Weights of a small GPT-style language model, trained from scratch on English Wikipedia.
Architecture: LayerNorm before each block, learned positions, untied embeddings.
Each number is 500 + 50 x the weight over its row's rms, rounded and kept within 0 to 999. Layers, rows and columns count from 0. Numbers have three digits each. The size before them is the row's rms in percent of the matrix's.

# k: layer 11 attention key, 96x64, rms 0.223, rows 64-95, columns 0-63
# q: layer 11 attention query, 96x64, rms 0.219, rows 65-95, columns 0-63
# v: layer 11 attention value, 96x64, rms 0.206, rows 64-78, columns 0-63
# o: layer 11 attention output (transposed), 96x64, rms 0.179, rows 64-78, columns 0-63
k64 098:458543475465510509451396466579505551506482484529451520570571486492445503511580457463465535451411552434517628472510544565461558512515512562424557512440491506529527549429553415583444494528588477
q65 102:474482474428526465488459492592470487515492474501543549454529544464483483534555450566541465461507413437557454530541388427491530320548522429496518574451426498462425527507459480493517463456426520
k65 099:612526487501557519449459420457483509458494609509572514462413573517465473513513437525564410502568407425490476564542410476435539437545501498457445535425489544438497547471512423551500469531486514
q66 092:550454475517394388523567477517575490420516439396516521454420445456477427468459487470482442477451438486462526554506469437437533498462525493385487449454498483554511559401458445531467535545465486
k66 085:472456596495511463537598473468585447485465494452573538467507500491467502479566495435351442467438564505536479515529558506512496491514501569439491465504652543529567538512522428481553530509433569
q67 095:463422415493490408511561501479424446442480510480484445556510532491479581471412475456431452440428509505487448429402439481522477498620433492465477503441516515484569468478517598487524588436522465
k67 095:547485465576534564500576584453480488548482427479472423448546503435386543432400541570480520453517530461430477536550486533555429493563415556409491543460526490521453518529461556538509518502582462
q68 094:473509518431520523552521559425564450437539468508501512455514530488481484433488516547401504501520472653508428475478406539532376465477539534476512494558489537491517497371507530555403550517482428
k68 090:492504544550503512526455487486534444479502445529577497507521501436470587485467417500524486478485563540595449450410576525558361525489554489399394530497480517403475458491505503406529531444499426
q69 100:555468431425543515522383458459538497519533502519473511611489480461483507490479411528483504561404479543453542476433423514513443533499498399485453525500521363558483567515448467475532611485500437
k69 099:506546467433529567581473465522497479514431521512466420589430520492479497549444474522487514556372525522504502603424467501436473483605471410493542505482596449532447524570486483469516556506474395
q70 103:487404478492447434466496409443416460537481581466552515471474516484533512436541514560465515534526509449527474516534511375508496503409546488478404407524507463477620428430568491433496514468432474
k70 102:525390584483445511457486475527533540510485495458553509485555552541495488499487492576479611601567430480561554507566432478540539600484552538475498498457556566433566481575422500466527466520404456
q71 103:471479493560569577498443484509407550454394475538466539531507500447459466515470465533597424433539570550525523446445472504524458557457450465445475452533540453466502505398607488592439555431494514
k71 103:542463490559530533549535591504403497526478451546402474459537531535490484507552441552489452548507505565477529447550462545510532518504545446367568618563568479513535545475570543556447516447491407
q72 101:502485551427498546545475490535473517499420465507583438402443458512551458555544465408514498497480464469582569580524486519591591432570491468466479490438423449493446554511463480536527519437378522
k72 105:595447557439551555494488502487500435519498602525476439437424502549576500564495427363485480516543594493548486504592410511499510447503469477491469487431456474564492573453450449558483474540460532
q73 092:595473523553501484594491478530542534526500568436431490379507556512557541516461431490532508498565472530453430545533447478383572469482472447469469573487551517535437477490458534618461488549433438
k73 089:549571529462552542567506564364529525514550507574546526495581492577437545461525455412500544486436425559435473469496492570524552432438519503534560483502608526497476427474514427541551505534452501
q74 105:548474534453494497545398476513555487658512514418530490513460514492474516529464531504529548512512563532563414523601555585473568536546563531473578543474610568486495474554465546462533487412511502
k74 103:438479556547479491530455485414525602543511454510528493561388486502409470505456497444607530527501405416514495538523505517431510451487586509543550463507507412585516541521464511455378512458532536
q75 088:586504563449545408593459540506487516481579520395588560485529514417550522504526508550467525387485425522434399554442535546588552471524525483573477469526524526502537486522534455547470455476524537
k75 094:587472474477496419553507484402530564477490529520482604516474385499523531501476465504609508368471525468521460544482579527473482512482432557527555516485607535457539428402456483522512433499513471
q76 095:602403421495522474502587578506517559499460462450490507457528454432482517563516511405556573589628525431503537444529452487462574527584467533465509495507558466587524468522484535518473495432498471
k76 089:502495503482521503492580541446431577470526499529540521500485485458457458497492503431457443561566500413562474398462505592509514426468433543500508370515483454540434427532455465564367524475500426
q77 096:520511603549497432554511346471485501495430472437562524511589483493484504444523479442490451580525424488456462479567436493530499434521563537435507471388475472503562508559488540499584573513551541
k77 099:547565504499536446520534332389506527438509483514556421518567540479604486437548433491450502516508424501568523541546450442467492456425474564482550425448452491516498517507496451509538555448502556
q78 088:437547504450513453538452497476414482517486538514471507571459652486411514446629451507530411539579516475500479509405567523561535507507528503526531570584518526529508488448419568480544542512547506
k78 087:554541533494429497479451460455527451504392544493443490420422586531409555459557470521528498566533550517425544552490477448640547561522480497480548508565479540497517544524450519467418483504602456
q79 086:478539434522415456502501385536528484516547460465477493379480541495449508455464474586494550409464458491500649442568498463544452604465425566552486483476480496520469484467409507509470485518513556
k79 088:430530522500532390553506450575408432522510497412498511420500510570419463384481525488513507436438485467516581439540469538530475501538438471574453475506547460439501533471449524553519529420443591
q80 091:569449515424519567529458463457477472578469459454495475543495528458467495416575609536529503562426568494427522458481529608499490445504531456494533516415455550469523435416534414565432462551503443
k80 089:573465516505461542436415550519538475551501490489529523578513358479490567496530526553549515547461591524497562522471441428496492449497567454400565466552435494472507478410428412495443545439473526
q81 100:519506467555482518458566551553479541546424512572506508471435481551507501559473517576451514567406581382597448542505495534566510450494515482457508486522598439569484578478455459621550491537524514
k81 090:515433439434424445424523528553492495512459511469540438504487514494441512603592478495406432578422481521502483562519504522602560548376490452515455566518455427538548503448483471481535447518551538
q82 088:491470555504444513506464386446474496475429400552488543516496526511600548581535528476469532490493486563392519535571486547441477512468478542470499466493453435429569450565446508446485608525553396
k82 093:466585544511493447440507454464443451510456423570434461502551535514503560535496531432457586452443555486472539530498396543377397561478535513467491414408444499398512489530468502473476519483506528
q83 079:447456500518498533498624538401546524504563510483506512411510503483514469527479536465558486496565551570520486479625587453568555403584516506449558595579498520479575501519582502516524570493499511
k83 079:432487538477593533510549419427567521472496441572488497467556510460474422535466512405552464479537595475560434427515438490570570453480466541480437515540470529456496380498594515496457506527483576
q84 087:526420463475490444501544582505422549493526570622475535514536583422447504522536503519457456533483436539481526522602508556413536567445491509557486515511547442527552462500579440594527595525463457
k84 088:528488545507423534410482507555461562414525517555431524468476504390499531469519440518485469573459500650496463477576471546472452557573525521561485513532562489550522376489507450481502573554451466
q85 092:457521566503507530467493508459590433555494418528576491489530408549486574615519484559571457499503481479510536465572526561476599579521558520564397537507452491463528473409497529541474467422565526
k85 100:438499517489461472507548542547537444541464462450532443380546365567513557553495472464558443464511416444533514486525475512373513541543504561522544515571419484516482514394452584536516493508482458
q86 100:478586579603535458451421490497419525506553590448567499553502475473459501487531525413495555501537500481539516548500498605551440504458481541479517500535443519418504591620399520528468490524436468
k86 097:560550532551423435478466528431556571446538433551463483569511571470498543462568493513507468491482554532489529482594590443511534449460521476611482457502429488462459634501469564538454470551434457
q87 090:528454421527526519554588451539505565448468529478483494524527498600447644493564504486532479450533521453608506539530492477516456563501492454496484574611524488536638503463582544509462490549508538
k87 083:477485522472499579481637556523444494397464437444515390491546569520497541481484544588505517439466404538540443462493497504597514491526494531459494477567460448529607522491520455501437440579494466
q88 092:505490520477474492532548561512520444583398624543543569504435482509522446593448458512597534533503470513492587486470568495521426495517506463549454646543485474534453439505516565488458461545424493
k88 090:476515473366531519562460506439485490542525488456589597540448516484552428633475473451524469532441479567412532497493449421522466504520534569581430472499481490466453457447484568494462479518488404
q89 104:410517506499526497486447492434560491482510482492436464540442524530488500496425413478432477405574492433408543540532514507453431422519606421483519539484527427491620454421483477505570425460524491
k89 099:578521506479502451491525480431539462433349459440516399538547504456472497530525476526484441406584497523489574443376453462467461509510511481564526506548463439498563466530495426516549493580518429
q90 085:521500556466533430431441484559464442542517385519416516344578495580479451503523537427477482476440412442517483525448552472551460503522464586494486507500550509512592484412450544510494458510508504
k90 089:529486517517573384491525548582473508562518383477498545416575549537518579491513528460509474452536435503515508571497589423564471582510463421525436469445457493538589485456495411525478524466537539
q91 095:479443475563543560550521529537559496543509533465513463493555507547466541487572589522598507570495489538368554505615577425533553469531536513481506542571477478610526551495521490571554569470442512
k91 092:483457556444590487505559357466545499489477552498534551559510509478447505522592555435595526560484476570487494424555528499532507403496426510506484474591487481530520472511556464637545531523480459
q92 088:542481553612479496497512547535512469494544440620537533466429517556463466395512430553476474422472561531476452485513507449508502561521512418515544610501505529501556504618519556625494450502485489
k92 084:469466513487486492404475416479408561445539428559581499536550542580500556464449503478467441407498545564466449582437550472495547497461531512529468618554477516523563488578563548526563569520500482
q93 097:529508404545461526515513502481475366431518461610511577526525487580517558460466473485515478443515539530460504472538529447503563414442570466589534418546519502499482431487419479529517556475617551
k93 088:534500412560407585452475425536453420510439412470506475417470519451433516521479490478422511385497434445521483484426468463445538393439496522528520492489500473407545450533460563522547522505538527
q94 084:491493495486566489571510440564503458497569522488508536449512441497439497487575468575484493664505443582437505535537467435546431502544582495498451498477538473375555482501435479440460483495605459
k94 086:482580459468488434584478393535474494466529479509538461511591571528390489518507460591528484514510476512497496507443479467435468533434486573470387480510497548489507533567379430451486576406473490
q95 090:463411450525474459523484418471468455470476454470418458521506497479489389455512567524531510455513514546529522461496480444611495452474393471569591424489584399469525447568505461556537529531441564
k95 083:474461381605492475517491526556463511502567505492449457493483557527461396517504496481562523487517516509538531550548487461618453527481458477437619454500519489472571478551496493564569551538367577
v64 092:553507473515604526505498554462493622414451521500606443471506500459480524387386445450491520502506484531490482485462475499489522506593526458468478412489435576573445527528525454442387517511510470
o64 093:476508478582464477499415420440389497557569482560528558531501498531559473413517407564430525527520526542511529539512531500553605478454422518491445419534497408490571459497469514556509440520497592
v65 100:500562472532502485505498569443551564468536499630438470466442454438535513538635507484485456557469463599512441399453490524535423419541556532563531467544463515436479534527473551514536520523545424
o65 105:516514536452485527583480486564536493563506507474482470465553463576531459489376519554448555355548485445500606525580395423484594469550444545448532486440481521500438487532493533481488526486465534
v66 086:401459548394637455528505507523425485470527479475471543434483623487520527472491488509495477476536555507529562525543495651432400544473510517480526485529565520535496504523521434464519462419475450
o66 089:587445519412536505516582471537530484579507541515554567518486540471553509482512473415479462523456423543576455513471579429551584451615520462494459480505477546529567491365458489536434466493540540
v67 094:497365517583528497539411471495433580545553381510430572589490476486568468556559600539506497498582485503548495482441489603520532548477496519492460488512508488435428477454534499527435528530516502
o67 099:439535614516539478522565544544545519548398570483545509504536519512507520410434517428468522537473496592449449565484476393480456522558432559481456505611488524538541536535417561515495536481526577
v68 104:502514466552541673444500524517479541460524513511613536511494553493453508574506446582503472567502517478558515409507579440487495470494578534514539525447448477558453523472407463538382465502556514
o68 107:490437463531507453502485551450468514460534493571554440524522474517526428448495475495495433529454543488379578594531479513447590476549491526603487549533523527549517517509582433615571576435424510
v69 100:517509476487475520421463553613492475560573517513526562517418531495482410382498531505497441419530541413454477504438556486491472477410510451450493442523485436460532451548576601571509493531524574
o69 109:451565486592547483608508410431540494507576486446499474398507435463359543568543509494487510541508427511410510461454474487480430518460506567563503499465489568526548521446472456440490426531529488
v70 094:553485610490497522388507514526478467422592490519485507544461516499508498469620554509583525503456578476461459523455409474510568477533389486514523568452502524476486493491455464600448532411453577
o70 105:519517494541528474537496624484587575464517495511512507528511554579436506536475493501488517678513536517504546564457485463526460490510556553490465479510495456407509522550578439431438581542539391
v71 131:433444515506472473453528532460523571400538585490474470497621563520486545503542501419452636519528520443518482516497416453573497397469479501563496451515508487533434442483388492479424497527488469
o71 131:443452445502508555540435496442522479487425473542471523529457514491562530538482440577522437543519514513489478443440402460524488532523420406428484565437512451391526487457606590529517577453415497
v72 102:536508455455526523569528501536516487592589389557388448487516433422477515522500463376539527532492466439463511488440574479450492418465544518543443531523525525485573601543479466473517526476512408
o72 110:521486503456474449489434489548483445524523650512531528428486557446509457508485488582478505460467465551579549538547500554444386530551416598394484451436475510517483479501585471487463406476492484
v73 104:435409454538476567498455478502541441570561569471515548476512638528542446463514450502421488524503452449509487467497517549390501571623451548527471424555479500512528575529490465594511460457512519
o73 113:480424471383499463583531466466521523434482492533639527506461399436495518500430491407485529504518525541514375491504447484575469455497520514493544458507457544534461445479582502579489409546458497
v74 099:549410514466529419456489471439422542441521533445495476480511486549509588448483420473464477565474551524510535547465550511517508464509557530500513546550614548442451572469579533464354517406549500
o74 106:433553527456515545545562521489433436474518474587530525446482529499571418446514551522399505508410502471487589489414498457546595567497525493395493572450502425485524434438523426505494469455558462
v75 118:571465476501508593523493507451506580530552531552478552481370472613355442460531466469454499485502518498529526469526452408454499512461553495430472461501412543579443531546484495519510502550584461
o75 112:472394478562517458494507514504503502554458436468567425412461477487450493562455481492565468490471567510434593551533517580500539531487474620492522476531544386550538475422517530528493471470380571
v76 116:562516544422463490490489445453516468557380467521525359484449453472549484566514463543514528423523488525449459523463495468505455525505570477497453514559528548565491575561464523583417502633557524
o76 115:464548434582526423443449478537468429464532539452522532421487496533517495433484513544493485558530575497599475546503464479488552478454554459500518519463580575454526518466538457390599378448439558
v77 102:461555570462524535554455570489486559464590499440521503548583505467434559498578515521551567530427540475607460439496455533494488470521491560550478578457537505525458469469506449393459412485492619
o77 098:528481485449494377458500443368508471542466553502428472550601472491555572437528510558433498462580557518437519504476555416466489551521406427470475460542490519458490528500517504520387557530496473
v78 089:501477520545390524535467539528490468456527489477512443482508624499526549496595562452586505500451462574531577473438430472555584467533472498522437468456540450527614464466502553518375513553485535
o78 103:521540560516471461568443550426466541520400517483467519446527523494391539485521396522418440455600536505477508498552443473516493438426550452384508553541472535505526505592480538493573539424506458